python train.py --d_mlp=1152 --activation="squared_relu" --bias="none" --tie_embeddings=true --init_std_o=0.0237 --init_std_up=0.0237 --lr=0.000977 --beta2=0.99 --schedule="wsd" --seq_len=1024 --doc_mask=false --steps=9557
Each number is 128 + 24 x the weight over its row's rms, rounded and kept within 0 to 255. Layers, rows and columns count from 0. Numbers have three digits each. The size before them is the row's rms in percent of the matrix's.

# layer 9 MLP up, 1152x384, rms 0.0445, rows 573-645, columns 96-191
095:126136094113126172061137109131101069113117100120158090097145104139124125144126158126111122117109134135141151128136174115136118154131156133144167133127116102102138149124158155125118109135152095137158140136109120120132163099124147154134093163137129079117172117109108108058111160124142109106
093:082084126143122140121170139142120071131120094114144071087129146091075131132111113135091188174154111143126095133105117135164151115171117105085170109110140117124129119205140125120110138129122134150189153100172101141117114119178125139153116152120175135082097105128108103107111121109142124116
096:113124104086101107147103152114091149145120159114128100152138128149128157115130092132121118100070129119149155118104183059112138168147130102109165136103161118085140123115152114137113107112140098169095108145120094098124128133175095169144102138112161086097149147152119094103088137150140130119
108:138135171170083138155124196137127129124111121117147168145105131129096147113144104117139175139134167156147119119111142114110110100153132100035138108153123110120182125136113108106128157103096111148131150100137118096097125109173117143124160110091167072128167138134122111114112123145124145146
105:133124098162143113127165148139096104133094126103133145185094133105132138116138131140087144168131132172151121154122128091081138130140139098120145144117119117152138126146126133084131132093105126067132118093107173131094130156174143164152135127134141114141146114151148141140155140140132155110
099:116119102100132098066101143162098134172131185101125172099133115104133138148086126141171106119120165131162164123147094093087105099110144119153153111140117127089128141146132129121108121130137112107126098099131154174144128101159139134175117089139130116078089139104111121111113159135151144147
122:152137151175105159121110137107117108116116126124108125121130105153111147139080078124132119121140102134109122146153159113113105169127154150127169128140127093125122093135137150141098081091116151112117128137151170144128116162097115148142106117112134098128139086144118113113126121090105146117
099:159115114181105079140142109166137125129151108139102086159113136100128139156085118114137120098104117130171147076137108111108132124075115101151175125119149155106132102110106160143161120122107131121164151107169099126120116144147127110081127146111132097118105111145132124128146100107072151147
092:132124119153145139117121106097112134124119156108102118151150137112115111158125121134140109108111130129099136133120106092161107146137156120149118140156141097137122160150072118115137109126145100119124137139140187184105131111109130119086111117142131130135119131138125102145091175164127149151
098:072103155124184126135158143140126127124095138134116161089123133187129104122131104135108124119131114095140111147159124102126136108128141153103139088091094143168145111133103075101131129135137124140151138123111190134095141156132063146133120128119133095087109135176122143113145146157152140108
098:107167107136187160160142120138112135168116086086133125066170143158113125110114165148145127123103113168150159159137126137118140096149128154147132132105165133109107134147109155113107147123119120145142128142178133118114116113143099117137137165146140110124137102136117161143105148148095097101
100:100142140127153122150128126113109153108140129099128143118119073155138126153132083131143116170113088120144142127141142135141137115137163163136086102095097121142147121134147140102111124070111124120124117148137099127114142146193076128153138152104141137092120151120113139128117131107159099114
098:130072114130131108156158091162107134183122075105139109110095104131114129098118115156119103145112135147118128117142118098152138161141117164116171126121175139143133085119127113096109161132157147188119143133120120141114114127167126111146147129107160139148121099157122126124125116162147120096
103:163124137138134108133125109140128097119104146094159146164116147146112125121114129174139138105141118167170164109106066135081127118144094065119134169134108132099134115087116128131114166095150121140133120149082145067168146126150151110159105113107120137115111103131120123108142153124108149133
100:134053160123117128159110173146157110103077161141078166132129147141136134159090167133112134153104119138136125109149125149113147173146171111134147122093132129113189133098121117164118122134108079113122134131129155124125145106131090144110152106107114096133113112115110146155091188177124102081
093:110138104100144114109120107162106142109064110121094147113101131108146104157121123125125114134128121113110123148139173107123144146085137116059156129145130173124170094148122083145131158134091121150101165103132139159125128128179121122102132130093097085116109181160172154117122140137131140114
109:140109130130142084169093129134118093147124187106124119143088104085116121149085105112104154110113138104160086113154096120127159121152139121132126120093104126114144161106096129154156106109143101119141108154112132160149134052149135175126117133132124119077094148180123114106131156099137112107
102:159059117123159121089145142143166093166114101085130135149137150106124110168099104151125148130136161125124165110115158173129189138092147169141120067102146121120142111087123129131106120111127135127139139112127162104111180092114110143145089099122131126128141128085092096097099154097130126128
102:128133047148143092119158125083160139148094137130112102119119094145122146110139090103136128100070102122170121122150107120124128129137170142045156140125131122081149109128138113122093157157095102139131159124138116142104160131153135156163106113138156167101132159131137136091116115120082131126
099:091141113123160088169091197140131135116124095137121117119116112166129116106116146131115136147107137148131149148122163081120088152073177127107127147099154115122121114136129116104112133174147080125159152090135130120153096115128135153134128109117131133120119150151145148124150149112111170105
093:110146116124079106134163162106115125192103097115123140076113084144149165111134120140132132148099132135134116126112113125108135117092182120115114138100146151150118147167115106088129152120091152109149134142130127144125103113080141117137136157134125105125139110136154094128140139120085161148
091:105120163143162139112144127124113154139120124123134124107135085178152167139120122138149139128117106122100128098154103126121147111174116132124160100102119135123100139140138107106114089121106125136070130108100144111089099142122125129141156057142175109072165142150108154158095155090094189127
094:085125140158113138116139131121132109102109123074147122182117117123140153140126127139152141136132136120107144118136102124102142141161132140142172130128120109122155123169143152136148173147122090118142113089142131082095150113145121153138152131056151080099129132148092131131121147151128111118
102:126132132122105134136095159116138087131132108112106157119118101134116136107105119096101120124107118119125160141142126159139158079131145141111125188082129108144135101148129159116105145133103098121078115131123106191121130150114141120143154094151178136122101151102110178127109117141118130139
094:143121077161130128113181126156138103103087138129117136155150118133147152175111144126140133121106094112148125129148144133089128087152162142110116112104113064149137124162116104163145118131169135115132136085158144175083151093133093100104078098101115112042100108144119130099121131164084149147
099:113119154139122161131120102095108077118103150129123140149112121157118096155128138148117112112121129132160132149144178133096072141110143093117153156119138113105140187083107155098106160115100115142149133138115138136131101133153116133075179146101153098120168139134126139148134141110159154147
092:161129115204136159126145142099128173108114134134148114109142097161099107135134111145091124095076121193126113171132117094117116153110136117117161154099112089142148130134114135109114086130127128140120102131158143106149149110080163186116151097082141092107156112193161105149138089181119152182
117:123122144158112101167138107145134098161097143097179118120080111106085134151106145171144133086137145121110108087113114099122089166117118119131147129068147095148138127103122100131106162123104116121154146176189145135093167112133148130126083132133160121134149142140153118137130133145156108163
079:144130102121161148121116149137113128127129160148121123122094140118142126117131183116162146151151137117162073103115206125136136108141160115087146111144162116132129139140145129135076157125159117100155088116133106144114165094112157144138105136150130090121161137139110124146108143142131086112
095:145094125174098102115147175116130123105089142120144114112155138143126135113133135142096151116088131111159135135143097116099121144150127124090158113063113095177143126146116104119096103161054141153142139134113085071120096077149131159133136081111176114105145090134137129114112101153125123113
089:117105139111141112096152098120108137147123111107179147099091164142112074135118143118155129141084139126114115127136153114126178145121137115140157125137126106130122137147111116112108105136124136092116181148141154154087086147128125152154141136119136174115156141191145140106123096107123116133
102:160173133143094132124109118114117116150078123115091150149166153140099137137139155137135154132111080103129180161138146136114092134093132141161091104118148170123123098134092159126106137110119122129148140108130133124154145118148108139115127092078142114089106110099093120161122129136122180194
094:113120141126125135128131131114110103132101126093117112116117110156088133138134107103175160148127145154073146114117155073137119143115119157113105133091168118133146125135115128142122117116072132105101119137132149097114168121097169110126123090137145111137166168154078114128121132139100127159
094:131108111133091144150140134125089109159117153126092142118110127131118208178135097109112176100180136096158132110134133148110162156130094105148146130154105144132143132165123162104084106095124127114165125134147157129079097124148079130137165153129133115105139116138153160088148126115120115097
101:123091112150132132140159115142119161159136114115133143119163133105153105111138137156105156121109103112144117138130129090141143127138102124098173111122097107114121116152105166092123128121147114156176122128158194092103131169106114114118110058119135146137142136159122194127183109098127130102
097:114153172161090076129156151124120091104112160131089111157110112126144162109144106194126102102112085123189159104137087140110104152117133134112171104104120119120075079101111129147120122150122166115158153118141109115126100118141092139105113118085109125129120100135099162074093142119097122130
102:146104141172105115193095117144137149177136096092108147094138110135094145130113153111116101157094147152106121180093125102112116139144144126145195131119111143119112098149107117113129139133111145102130137145133140162125127120102149136168173165056108134080132076169146142138161106124117126140
100:140141110105112104180151094117147123126081146101128137142106127117139164176142130149144137108137132108138135121136192120126077122099171108105121087134102130130102139138128092111160160150141154149128111110128096138105128086125079113127127161126118114148149153108127128113123139083096120158
106:110114123198136139156095163100087087144094189124144107117120106142151144144109129136158119145125127132149107127152137124100126168120134147155161107120074165122134137147115164125130091110161176172115115085104178125119129124137111146154109107107125134090099141141091132140138156104143124156
096:185101148147128120136121141150094092167107106109128161130121130162105145130110134151097135113099142153136142136078109105104086143156165190128151098106146164138152107115136134140106089131081097148152176116112104176105114158119122159109102144141172120138145159126119128074120108118141109137
096:117129125124085139162140112127125161108096123103100164148142125135122109115154161149124104148111083138148139145145140122119117117105168130125128095086130174112131092129087125132141075134125077109118133131185124128143141150093104147099174162098137141125119139120111103124145083155140113143
106:129135134093156132107123130148101118126087124125128107090146092117094120128141154127112150119070139169126101095176112098119152122096137154110155187134129110106175134151115111142152162077120104134122147123124166122110112126142108215119146096140101144099137143154143091147151117121151122161
106:117109124123110150136133100156107112116083139081124129117112121169074122092114178129103162116120146158130128108088131085102148143158130122157165146142108120167100128137106160124068157131141123081160146141105144128098122128142110133139062145105142125137145123127116147090142120156179130099
094:139088110172137116079130157128103115149142142114144117109154121132124107090141108100132147125090116112095140137128133157057134109164155142099139096126103135088148127150137085133093131145133138150160129157128138141123127113122116124077137090098169140103099157155161165130115135122107138127
096:143131079164132092114117130119160086147107112124110111112089138133167133143165120086149139149139129122196121135119146094122148108122142160102145086145105079150089099140095131112122142092118134126142154152164123106074078114193112157088156098094141123099104114166117127122116095130098132150
097:121114141102111142136115123148119145134123103095138149123101091116142139144151120109121143157151151148121137119122159145111078152169117112133178098118102124136136129116125134115089090159116172119164073113135121119108114140130111152101114124116127112114120116179108099166156142144157158088
097:122134106147165107143125100106090115104111105140100122125141130108116103157092146109087155101116110144147153103084117081136124121133144166098119150163136137116171099140146125122124120110110123153131169171117137117104140075108151162098128141129155111146142139157092111076117079114116140161
093:168128109127045137134131165151110190167120075124094135094120088134117145207175177107134153132101143096130142129143102122120136127152113122140142138109160148116114128137119133091161103168109103115177110173139108115129150071124144174131117131135139072127148137096134123070139152179152110144
107:128087071143115125152176130157094162119121180101115128139141118119127097149088119172158144131106145133126093143101132136134158125131136128148096068159139119109136139126125143126165104096146149161129119153118098156133172121129090151148103084103104121122176076119142153138206149142149095165
099:125156093119162164135121143117115138107097124052131141104108095125115161128109115158151142153118150166135147081136104114089161152111170111158142150105127099141148137147099156163129121102182100106143142106099139120153119196116062153172106120123121110120127158134165144122154122143111090151
114:151121122162143135116141109133120114130132124113176184138124102128149117139118103130114146136127181110100156125123145120123097141164132134118153120145164115157170155134109115116061099126113117146136090101106138086107152119147088128136117131136128047127103130165137188136119158156134115134
106:146115139127132151150146111111142121126132130119124128116148124165119136168108135128172151126100136125108101138166162131093119116167122137084123136115157117140219141133082115099118150119150103150171135106126155167091196145141111124141115116138165121120116161151112138101112135094080132181
099:142163118164132117144096089164098124159086141146099129115107132109163159136142145142155128131107128144158154087163116110096135112100083119115144164111098150125142136155154163149119124088086158120154146109126126122126129119148145137149150156144174123119158143157166124116131140135135119155
093:121161112174131146146147159162140113142119115127124144110113147155098086144134105172114112113115117136166118113125125122101135095116119134091103129144163171110125120111152128137071105152118072098128153189130128069107125130144142113153173097102168111120147129140121124118143071147126143150
100:081170147161138168128151128125097144087081142123105114097135125133089173123162103147185121153123117166124138090176160096110135161118116150109130150129140143133176125151112122157144105154104170100156121133140155123116125107174118125142130136145137095076114153182137158140158100106127151143
093:119134158157146136145155132117110137142130129132122114110110137098117142126090124122105104123110145115164152142144087120093161160188169121078153107123136133122130121128133134095114126127142107121140139164106145133111131149153097171156169121131127102128155091117117161118120103156141141128
086:123137114155113157106132129097080126099113079111144137148107114140087120144104089118117105122139139091127130137123111149099095163159137102169092118162140145163151144141135166099090074155112140148118115155104100131105140096136162156099140130173192147122162112139119145134079117095164207160
098:137120076156121114124167145169102083124096089119088157118134142110082109129163078108137113131103151110130141090145136064117124144115133131156111116090143097112114128125116125110125137148123165098194161107135109147130160169157126132141140118128175118151115148103094083112160091137067098136
100:108104121143154102154157127155104081127133127069102144124116105077136149136162139107117105110113152084161101124121187136132120114119126184145124131105116075120168100166153117127140119117093118071140133126184089157084107124183132145141143131145154144098116109143174124107143110139108137135
106:161121112109127095166126117149120105155106159120150141122089091124100129116132138105122091160138130102103063133167131165154137127120101122091170100142093118128144107149123118093174144143139136143176170138131079149126130130104108127131059140119150134109099133130148140147155115131108152141
098:134153122120138123158154175119127141134134124110132135112146100113125078132117125128154150099097100120126113153161105108109116107142178167063098096153125093136163129154107078150143110117129133145162130156166107104125135108161073148114124124140164133092129113176121096092113102095134123139
096:141144089146140106163130128112084166160092136108124098121086133140125141137129133122191117114119151132163131103149133154127107134146100136109134135063126160089116128179084161130107083124101130063128080062132108105123132139136102113153107111153142121127103159132152147147109142143163135111
097:102142131130166081161156136116142113089109164095076093139120114150123171119121123124179103173134167144144099122174149146104126138123119149110144124157158139098158127073158152099118146109154118121127122118147141097096106114139111107140082112112115119111143150136112129145133067138115104120
097:108090118140122094125106144115083120160128163148134109171127113116125126177135144115118189134154098148136124111126127099138104124117172105143135090127104112163133108103140095107135130133139145152131143173154098148155180117125093156171113149068124143103144118127095115089140089133104115116
101:098133116090103129165102142165087123180138148097131147120100120094117165195125132181126147166117109144143093096154140097120137109148101169143149122089121130120134098161084175110112093089137136151166141149162086136118147123134105146143107150086198136080114117166114128074112144129119110156
105:120177164115091129140123120093091136173133134113127085111113120151109142156151153083120133131114141128158135116142106148126139152154147146124079130139142169080123153118048147118110139108123147152135088132124108100136125121153120136111151151115122108128144131158123139116170162107143129125
104:103084117132138147129109113110115127134108067097192140103118116093104123140167103138143166135104122109100140087143133134084085131161111173132131137086091098125146140151118134167105146120119109145130120111113154189078125148121088127157135162107143106124151140128118158130134076124096134122
099:118139170186132153155115111131108146148122128105139132124118109108081133111132124102124137105078113117134106138126151114131133128158144129117178143110145154102146083131136117151137121135177132125124153134115127176082127110110110179080181106130153145095150125145120125117129121138091143161
099:118137152153140157142124099122082127152128128054092133159126113131110159146135141093103177107110179175092123152176121111126071107135164109122171135093127144141170076128126115136136129149090101128126108146154089120097135135084123161095121152116138140126087101173146110097114107136134122128
102:169132119113136130110142151143078118143091140127156134148100124173106102150120133170135152142131123118146144091111142158143079115108170129130114172097141126134141129143130092135083154082120121151170175136113142098126165106120121140143061146119133087131107114142062159117104167141162133151
097:165140105124090142118147136175117145125144090085163141112137109098140125131069208130119183148129142120150125140128159105132135128107106150158116085121170148148125110173106104115100113138129131106131128096139145178146138089107104164158100123104151090136117135122117166131129127122159157081
103:127113164118171074163119117114075125113103138067110154127085106117078129147126139147117126161130133133125109137166124099136118129164160133099147095108131129112115097152104130098131126122107147118114197095108117150111124090125159131109110129116126150139183170094123148132095133143132144154
098:146154188129127143150137131189112121122103120122127112130109151140136161109047142174147169092130139127144127098158064157104135122159130164072095106080158120135102186178138108128118153096097143086181123162134097080145154099119110118106076108118123082126145137156151169115154123134147097123
# layer 9 MLP down (transposed), 1152x384, rms 0.0386, rows 573-644, columns 96-191
097:122074149090131143157110154108125124115104120145119141119182120142102149074122125131106114149104120092139082110145156133143138112136134162137091157147100085128136137126114107150123091093098082116139157161151136153143143172117162121111089158189133119161164131136160154104102141188163125112
088:166113095137153158119133114142135107165117097090133133116123141153133102119169150158104151163138090177146087111091121163141111121096112091159144152176123197088127109101141154137189108133056165090135142114137149105151113129148162082138092115137138149148139108096158115124088151145163127115
098:140106123106090123084153129146146125080133141140101142151104146125117189124103131161103098122136094064119157200110152137093153137122123106146111147122128107182135150117153118148145165113097158122139154134141135152125139151106151133166151158134136113099110096120113106132136157138136113129
105:117098106100174132097141156120095111110161112106116149135133143128139118106122160067123117123154134134113172131115135175136104134110127117121145127097114092129143097180173145134143133179126108119104145124135131149120143139155147076123131168139110097124129090134118168086112148157106122094
107:142150144115156132087112138147150139176170152083129078130130108075112137150144107107149149103111106151128117143141155135099152083152153155127124115122082143135122130123132187153148150139104153115128145140125131140103130165077110124089163140129109156149108144161159113090147137115147135139
100:098135153136081084064080114090156140087151156138139109117111138111129128160108157155159128102111117109119104134136166136103170152116126162124113138093150162106117097160116139093063127180098137140137136093146120131119105173144124132112158148132141099104090115165086136175135079141150133139
102:100140155110071086116114139130144123109154105166108124168143154106155145128147141127143117153118070143097119122111090165119120131091150115116105135136145150107144145134153165130117119097125107104141108109144123139112093111113113143134081160144108101166073139121101140130162135102121108149
101:134145150141099127135107123163079105108093071113131112155153127108105100112116130183121131091118117127162138157132119151137123142151130129107154138114140133116107119147186174154150172143113110159100143144123130089144104082123134081126111110146128126113126159140167091093117160106129171096
090:092158121112161100098127184143130158108118144128150132103121092114147185113143109125118130125123142091110082111169144085106139130159168132161109089147145131111128131134112147103128107121136111134167102135138128146121138155102122118144107144098091120111102066112113156145120115157138160141
100:102139107119108136104146146130071076113104116154105154159118139107102144142168104134151129122144113111146176143118139145123141141119090150150154096090116125165171116152090108107161122115121096107139132141071136109140127090131155090121109141158124130154116129134138163130170134131119163124
101:102146109142154136103117167137169119137156147110135141150119131135111089125085141125138140110136101139139151124086142152107113104127122138137140109113120111124108140090108146151132168144102139110092152162130093113145123135138121087147132118100200156142146089163108133167140144124146151038
101:131189104130137132101115126149115135101136149140123133114121111141145179135140094122087102134076137139127146131122127162148149109152141172136123090148209135111116081108193118182122134149124121107101115126119086110162110152116102170167075073116128105091111168128116159127111112154137119131
100:147104168107128131118094106160128127164134119165130087112142151112124123079120185144135131174122112105156100119138132159110111096128124156102138129137107149109145088145116082148137143137137141106140137136130123096144115167095109124117126105093168109122123103140163127172146140178106158112
101:158153107102144117120123128127147098158121104138170145120123130146167138108144144137132148124104111133095149105147117125159149124129171097129132134138133162118155125115112131132153163120144156105095085139132109135079127126096072050156097147141158109193126152102092140140121143139147147110
100:135086160146169116163123101096129126092115133146128110148140121145143158132144149105117115109085100120153128129104098129134156133144115085108153103157139149140147182142148147108117076129135115119195138144165100112147139118131104130111103083136140135180117117111163145135158112114104146153
098:093135180111135140162130147117117157115126130134098106157138119148130145160141129125146134098109145142128097116131123110113112142108128106121119085145126118093113147159137167118103095137171146166126158167114099062104146143115150136126119111129134138137095084128147136155117124141118135144
109:135122111124122162165128093133119093164161119139086113134168140172137109111161124163150134156114141145102148106149171120152112107193091149138159131154120115143106166143131162131149114143137180106149151091123142116127131131139127122102182124167093146156133093152159094092160144175150106120
098:128136112125104117157129108154092081153102103123118109160111087153150094121121084161120133147156151128145150099142118138122141140175132120109103086136142164140127200148143113147191140125091131079149134127164115146093156144169102122097144118128143103133156123116134131132162154110166141127
103:089106134067161115142113110135137138186120120109127107073105108142142117090129086112115133143132116092144158122145121152140126124157102122124128165142101096100112118131095143143130129151155143129105108110145117137159126165139140148134167144151142132147113154088116146140112123136144156158
100:111157145137104135120130156108166090134124120175106128147120123167116142123146117139158117120149116127123084136142124128178122140097170097114156131137160101175114117112193133149117143131119123100159093163111133154131162100114110152120088115161053165161104152170084128120119141137135148168
093:138083130113119156134141130150109117175133145095123159119139143090116125129098114143147104080131147141142124141129109077167134092128144092124093114142110141127102146139151113114139128152148139144149105123104131187113158177161117138133151122146124161143093150117154132109137118157112114114
094:140119157136141140066159125109138115137148118180121102122134095120094149110133113100115147125117161122094141129104118111121126126112142111103092147115128165114160111128163113154147123143113104116121122138134132144114104128081139126120113141156150106161175131121134101161087130122106111186
096:076100111159124116147129088142151118103141124111125173112177124112090140125113121129127122111131168137124088155160161132117116134121088137127167114154120120132147157140156128160126160131137140145141109144131137122121147134122099146068127089091118134106151134091123125146150144088145124161
103:134119155137110134195131143162108140128156122145142130107122164088114178087144128140130134126121126142132139150138136118113136108116134123147101121168154128158045141149141183125107134151075123127140173158135133143107158115106137121145153183108131126093103104134137137142125143142111124090
096:101142144112118115159155099152122127119144154201159109153138153103128114146154139138135102139112145126132126110117112109122131117140166153100152111141117078180163117158139154117152121139166108096120121106100108150094158122114146158136120107077155104104124170138184164087184116092130135108
100:148112134159108123131120144120122153148116138147114143129143133137165143073079158135147139090164080132168083140147135144149134103108124111161129142123118155127109126118136130150125090125136076151151134146128142139081127196126130117121106136136129124136114133141114142119116126092076154124
093:169111111142127112132139142140095151121152142114135114131107107122135133122111165140106128164116136137109100158163118151095138169130105138180133129074106103151171138127130158120123143130163143088127169138122079105140121121093127130128145113111108138086089131153102113146122132101113156116
115:133103110091120146138155159119177100102161137133105154121113120147122141187106119119138125142111108114128106107116083119146139138101143111139128153133140146128098136105144096116134150153083135135117118147096155129126106135120137148089120140146151120127101127120151148165131112178063142136
080:154134130143143131124119137124108124078121108158132159113179127105123114106124117115090140096080075155099144154132113142148122137123094149153128098092103158109143128153146118162125124162087144113142171126137150118140176137160089144122152125108143135093112113128144118102108097117143145130
097:128165116106153117118139133115114155143171144132131146105151147107145120127109140132115164096147123120113122108126109094118100152139071137162119100134155148151156177119202139134162136141108096135125153136108125116118077123159134073106131082144142168088089146161112098119139089145134124105
091:154145136131163134118131130098121137110132141155131099151131157164155156156121134146156139104120099150141112159150112182122126112108146151075136127114146113139188154119170151157137121106110121167138134148114132143103124070064108119134103110126142113169093100105095128176094133157150090147
104:125152128084169135079126099125075134123131130164130100150168129075139159109136153105120135137110141142092106125158150122091111106136101149140146146132162096124102093122138117112108160118114120090118165141127110127117142138153123149127122109102137119148128148133179128128106140099150142106
095:145162128147091127164143129119173168130145129168161164154098139127118120129110129121136112151122109164145117136131170138142107134139048106162114152137115180200153109125104152116112094105167121135125114134151128102132119156169143143116148115110171147103140117114112118124125075122163148137
092:142109093113127107103088106121122150111146154138139146124116133105115109146154093119123130111149118129088125151092129120103133074151081123159129158154077145118170109159145145122113102168126124136137113101162076173157089140145132110137141108159088077128128129108118155155189122143139095135
098:122137131145117117106142093138113139109123118150127146118084134096139097131119143154163136134125107142132114092139112155121138143128116132150126171089158118100147133143156161155143125080106128127104090131162122137164137152143080069153110077153126151131180136112128107095082131120115150145
097:121120109127114139134125153150122148149130123098109126120154143139160119096075121144120093121120140136126128102173132144164142162135092088150139171095120139069132134136104140127164151147139174144133125108147162130088114103123133150126142159100100136138100115164079104120166114057130120136
104:122121120145148134107124119122157138119153151151127128143172107121169121095149135114147133150101130108112137131139147115140123146172100151080097086118179105096148141111092168150159153117137085111123109105127122151129092142141155141133100065155167081083152150126098112104122105139110078153
100:125102153167163187113142128118126164113165161133142094148072138150111157142107120126118134120099095175136105127155134161142131108124129127143092125135174113115087122135148153102152133121115112106070184126099123084147173136150123104138122089066126121124090124161130155111109140081115131175
105:132078134127127155164145146142121126126144165097156099113108135125107138130106136129099177089092107127127112137094138140128138137161125171116168102094102155108083127123106115120147127125119099113124151107096113152115162161126099146114124081100103173100127152109147104176163119093121150114
100:094120121143131136148118072143124160103162110136092150135107112127148150112119130141137091124126146149121169092141138099109076129136116143118122147114154102133127160117161110151087125175139109138121190122113082139069131119171146138155164140099173131162132162153129094106131109047123111108
093:147113173133143117135093135133140122134118118149127146113108127142128167137155118097137080067161125104170105134140104124120143155115151133143118099108141070156102155110183092135124137084098125140121154157121093135133106095131152131092118119150040121176167088154127156147098118120155183126
106:125089153089148094094145093126099124124153106113104131159128121093131128105139127137138132114088132152146131167176139118089141119138112113139139147141089119182157125182122126113162154107125163121108133105118136116131161143159112117121154090141071117136148123142163145125124110130136136127
107:129149119132104197098126071105114146128160150137144170168101117094121134112090148126131129088128130091103137143122142100149118140129110117094170144126115154164140170097139128116146079159178141107115159124175153121122109122154121146129118113097134134117080102117110141120122149123147132142
090:134136158148144123124098115146162145137122110119116130122149102137114125133154158149167147115089143151125175143114128112144113148134121167100118159165134098155076067140135125132111132138160098136083152107156108172110156136105133134091144109088125117118163118126153082150110111140125125116
094:105200158131121113106105144108087111123119195141116160100151126129112139141075156132102127145139110089147150113112134139166111147100108124130120157137070088085141124124124151119099164123102170085132073135153096118130094112108125147089133115159150099128157134148113140124166159149132133166
101:136112110107102110146147115060143146096125156148094120129108121139157131111111160146116107190102121094094111133106143135154158128141149174145143139144134146154123128114171128088146129121125117130157129141129129092102157144155070111079085140124109154135124142140147119123170071096138128127
091:118109152095112113159128099114113185129153124146166167089108116112116122130123157095091145081098142142104178124115137127121127121103119099091121146137097120148146080157153193104124139168151128121117103145104113103095140130149138097153168144124148133145129162135140140117123083143112090135
096:090092109130134124127145079116129095122151143198150147146109123087112130129084122106148180128109143122143132114123118067145123121104132159085113125145112081146120120133123156093117115134130140102084160106158150163123145130112113114155138119118134120117105162072093142153112155127080122141
106:132111153132150144125118110165131122132089168127151119114123157123124138129133155123147112121131129111121157128130094176126136128171110132081163142162133133089131157112113136098125083115111095078119153113154107103154182151118135170191116110168077121156123104122135130153154138144143096111
101:124152121106125131127131126136127113112122121153125100143096115108111090154152107145096138154125112139156124106061118149156182114131127101132184088128114147138105152127135141150158145103132121143116149129141175144163089134146119106145130132102126139145131155118108129118141131131182123109
106:152096136120167109115126153111139156170132087149140109160125118144175133082114120107129158131148091096160096119127123106099138132089125127123128126160138140102124118140149124122150091107113107091142114122166092159137146120142147109141133143127118144108119158147090127150132136148127100106
103:142125135160117113120101141148085147101125176138101140097158121138164125123135152130094134142106174124179137131150135105136133177121107119109130119091137113098140172141093115126137100131150144078141157139136138132147111177078125131116140103111104152148120128135080107136207150136103149134
098:152127134148134115120135139131173141123196126112131104138143131097140119114120159097107157099109180116134134129107129129115119115119130142109178127147128146137123124106134120106093126115141111128138175165150149092115162100069116080127117130163115127145112125116082093109151128156110117114
092:107143120134131150143151169119126097135114147123168140157130117121119092125090178110103135091126143143136133132120111120144123123115140166083127118104116126114133126144145172110128140141113089152119119137099093171144166114081111138114135118158113136101159143121142148142161130155115127129
097:132107087125123132119158155139148114113118095099156148121130116098110128117106119100099130109134137197145156113166096144121124095138154145135169149147135149167134136121091158122126124149188118109144132117125099137150132066110107106122095160151116103160118133156039122147120150128149170111
090:151102158099137085110159109115161109121120133110116140149107170124150144110166110158100140116186160124108149118181173169117123120112092118119096087118154138123095092141130166118086151114151123139117135152135123189091089150143141138146121110137117150159155128113125118163133160149144103130
086:124122168091116119194130126118108148121106122171099130148138124114103129125131157100170146127163123151092142118146106110165122120114137125144146143118129108132141114127124149123133141150149101108152173078132128139168105183122082146096128104107131138136104138166111108087147107151118102134
101:148120151074102122102102124173139084153129150100141141094115136120120105165151084107113117108111122160083165133139175114177157127107118139127121157170106169131137115133090121097133166115142132131146113098066130139137130111130164156131133102096159092146092155132166090106182142141109145092
095:121147153119120114141153106148175084141100127132114124114162114174145141152161137151154082120102121096144141137112143088104095104099117207086112116140068126173121130130152115130090120195152155127157147126120124120183129088139150121118161159151132122133132105129152132132119106125135157145
102:135138132106152124145091120141183153162111084108153109106112128125124140120154128048117145133154144127133135154106132119120167174120086126110147133129097135146082177135126115100129093116112103144142118104096146173143098131122109134073118138109149177140120155136141153099178112121083134161
098:102162091126149131152126076117103079134105139120106150130121116075122126116096132147104126138143160167111152072148143140110093129138108142112145129105132153127121151121140185094146140145134150146138135094154108119184139164150155136121133128195157076116126137106148114128165138099109104154
096:091149128108142127113128169100091107097097126089157151094111164106104110128143164110135140111122128160181169129126136155122120160123133153157139116134111147130120098115113181100138151098112108126108144112118134129127100116115138128133113167153078113174149132110156176155066155130164142154
099:122122109128151139121113127106147112127154093122145123142143110140103145128127128096110169132085149143105124103138115149162140113100093176098154119117138118142116118152136166095147119101140121135089101129148083106152154127119061141148156126100121128134188155141138123086119145131137155097
099:134113126107151159131114141112091125122186103210135145158103096101145158136131118101118121117141145109144138118141154120135101134102094142140159075119122136125119154128136160217141131138150133105115105126154158122141119104141138177080132130110117153125115119125115112131135127095140124118
102:132140123114103125124134100129110167176149149157157119152103125167055196123182103107124175152128102153178130129126147116145115115123125134153113083173110151103134130129156164142093122138144130119126171138093113129119145122124099154108128110177104149121135147156112124094133151156109114106
106:090127115127133143111133088118095177123152116081164140138104172109159150137140109130131107147140129111143146157106126113136073151097146138134100095119111123099149185150159122132160182132097175152158172158112118160155157098149113177121118117146100117134136141121105111099128103161103122119
102:114110126122136138131151122158128154121135129133140114129108132110109153117157141143167110135086112118107062091128172127101134124124134137129079134129104132089114153156148117136067156122121138119086131146105153115131112136134067140147109126109119150130085123163071094146122123129128095117
097:152096156150089147153154120120083114094129122119080133108163092126105124135085155128166155177113127130100139104102136139100131159128161111129122147117130115159063136157109127183146121119186129131094149151160158195073103138084139146127168143132110165127156111118139126122146137144146074141
098:152092169131069128103131153160172141126132141127116137105160111115128080102081166155117165172080112134087157130094154098131164141150118099145147150130111119104130113090098144102165099111154153108101103079096164137147123106101132107087132106079096122106144124125123085124138167148155141113
100:100128102136117122136123141140178126113139130147132150173099150157162099117118090070134160112087117153110133085130151170126155138108124121142120122145135115146149131175119116126138132123106166138106104147151130133146116127100139129146138120111130116153136147162122148132112145105148126126
099:119140118117095126171149131153110140103129125146120125121132116123168144105174120137138136118091113094104134167115159091147114109114133097134131120093106132113118132120154127095127143130161100128171083073147105098142167146185110125130145130115086144113116146145189138112135095099163115113
101:172119104145101156135129151151125160122089139155139133132138156129120171133093187154164162130141097136165159135165137147129045114130138131128153137100146128093108093111102083074152116144157133125106103093143156111133097144127121090103134115097131112119068048119130129126148118184081127135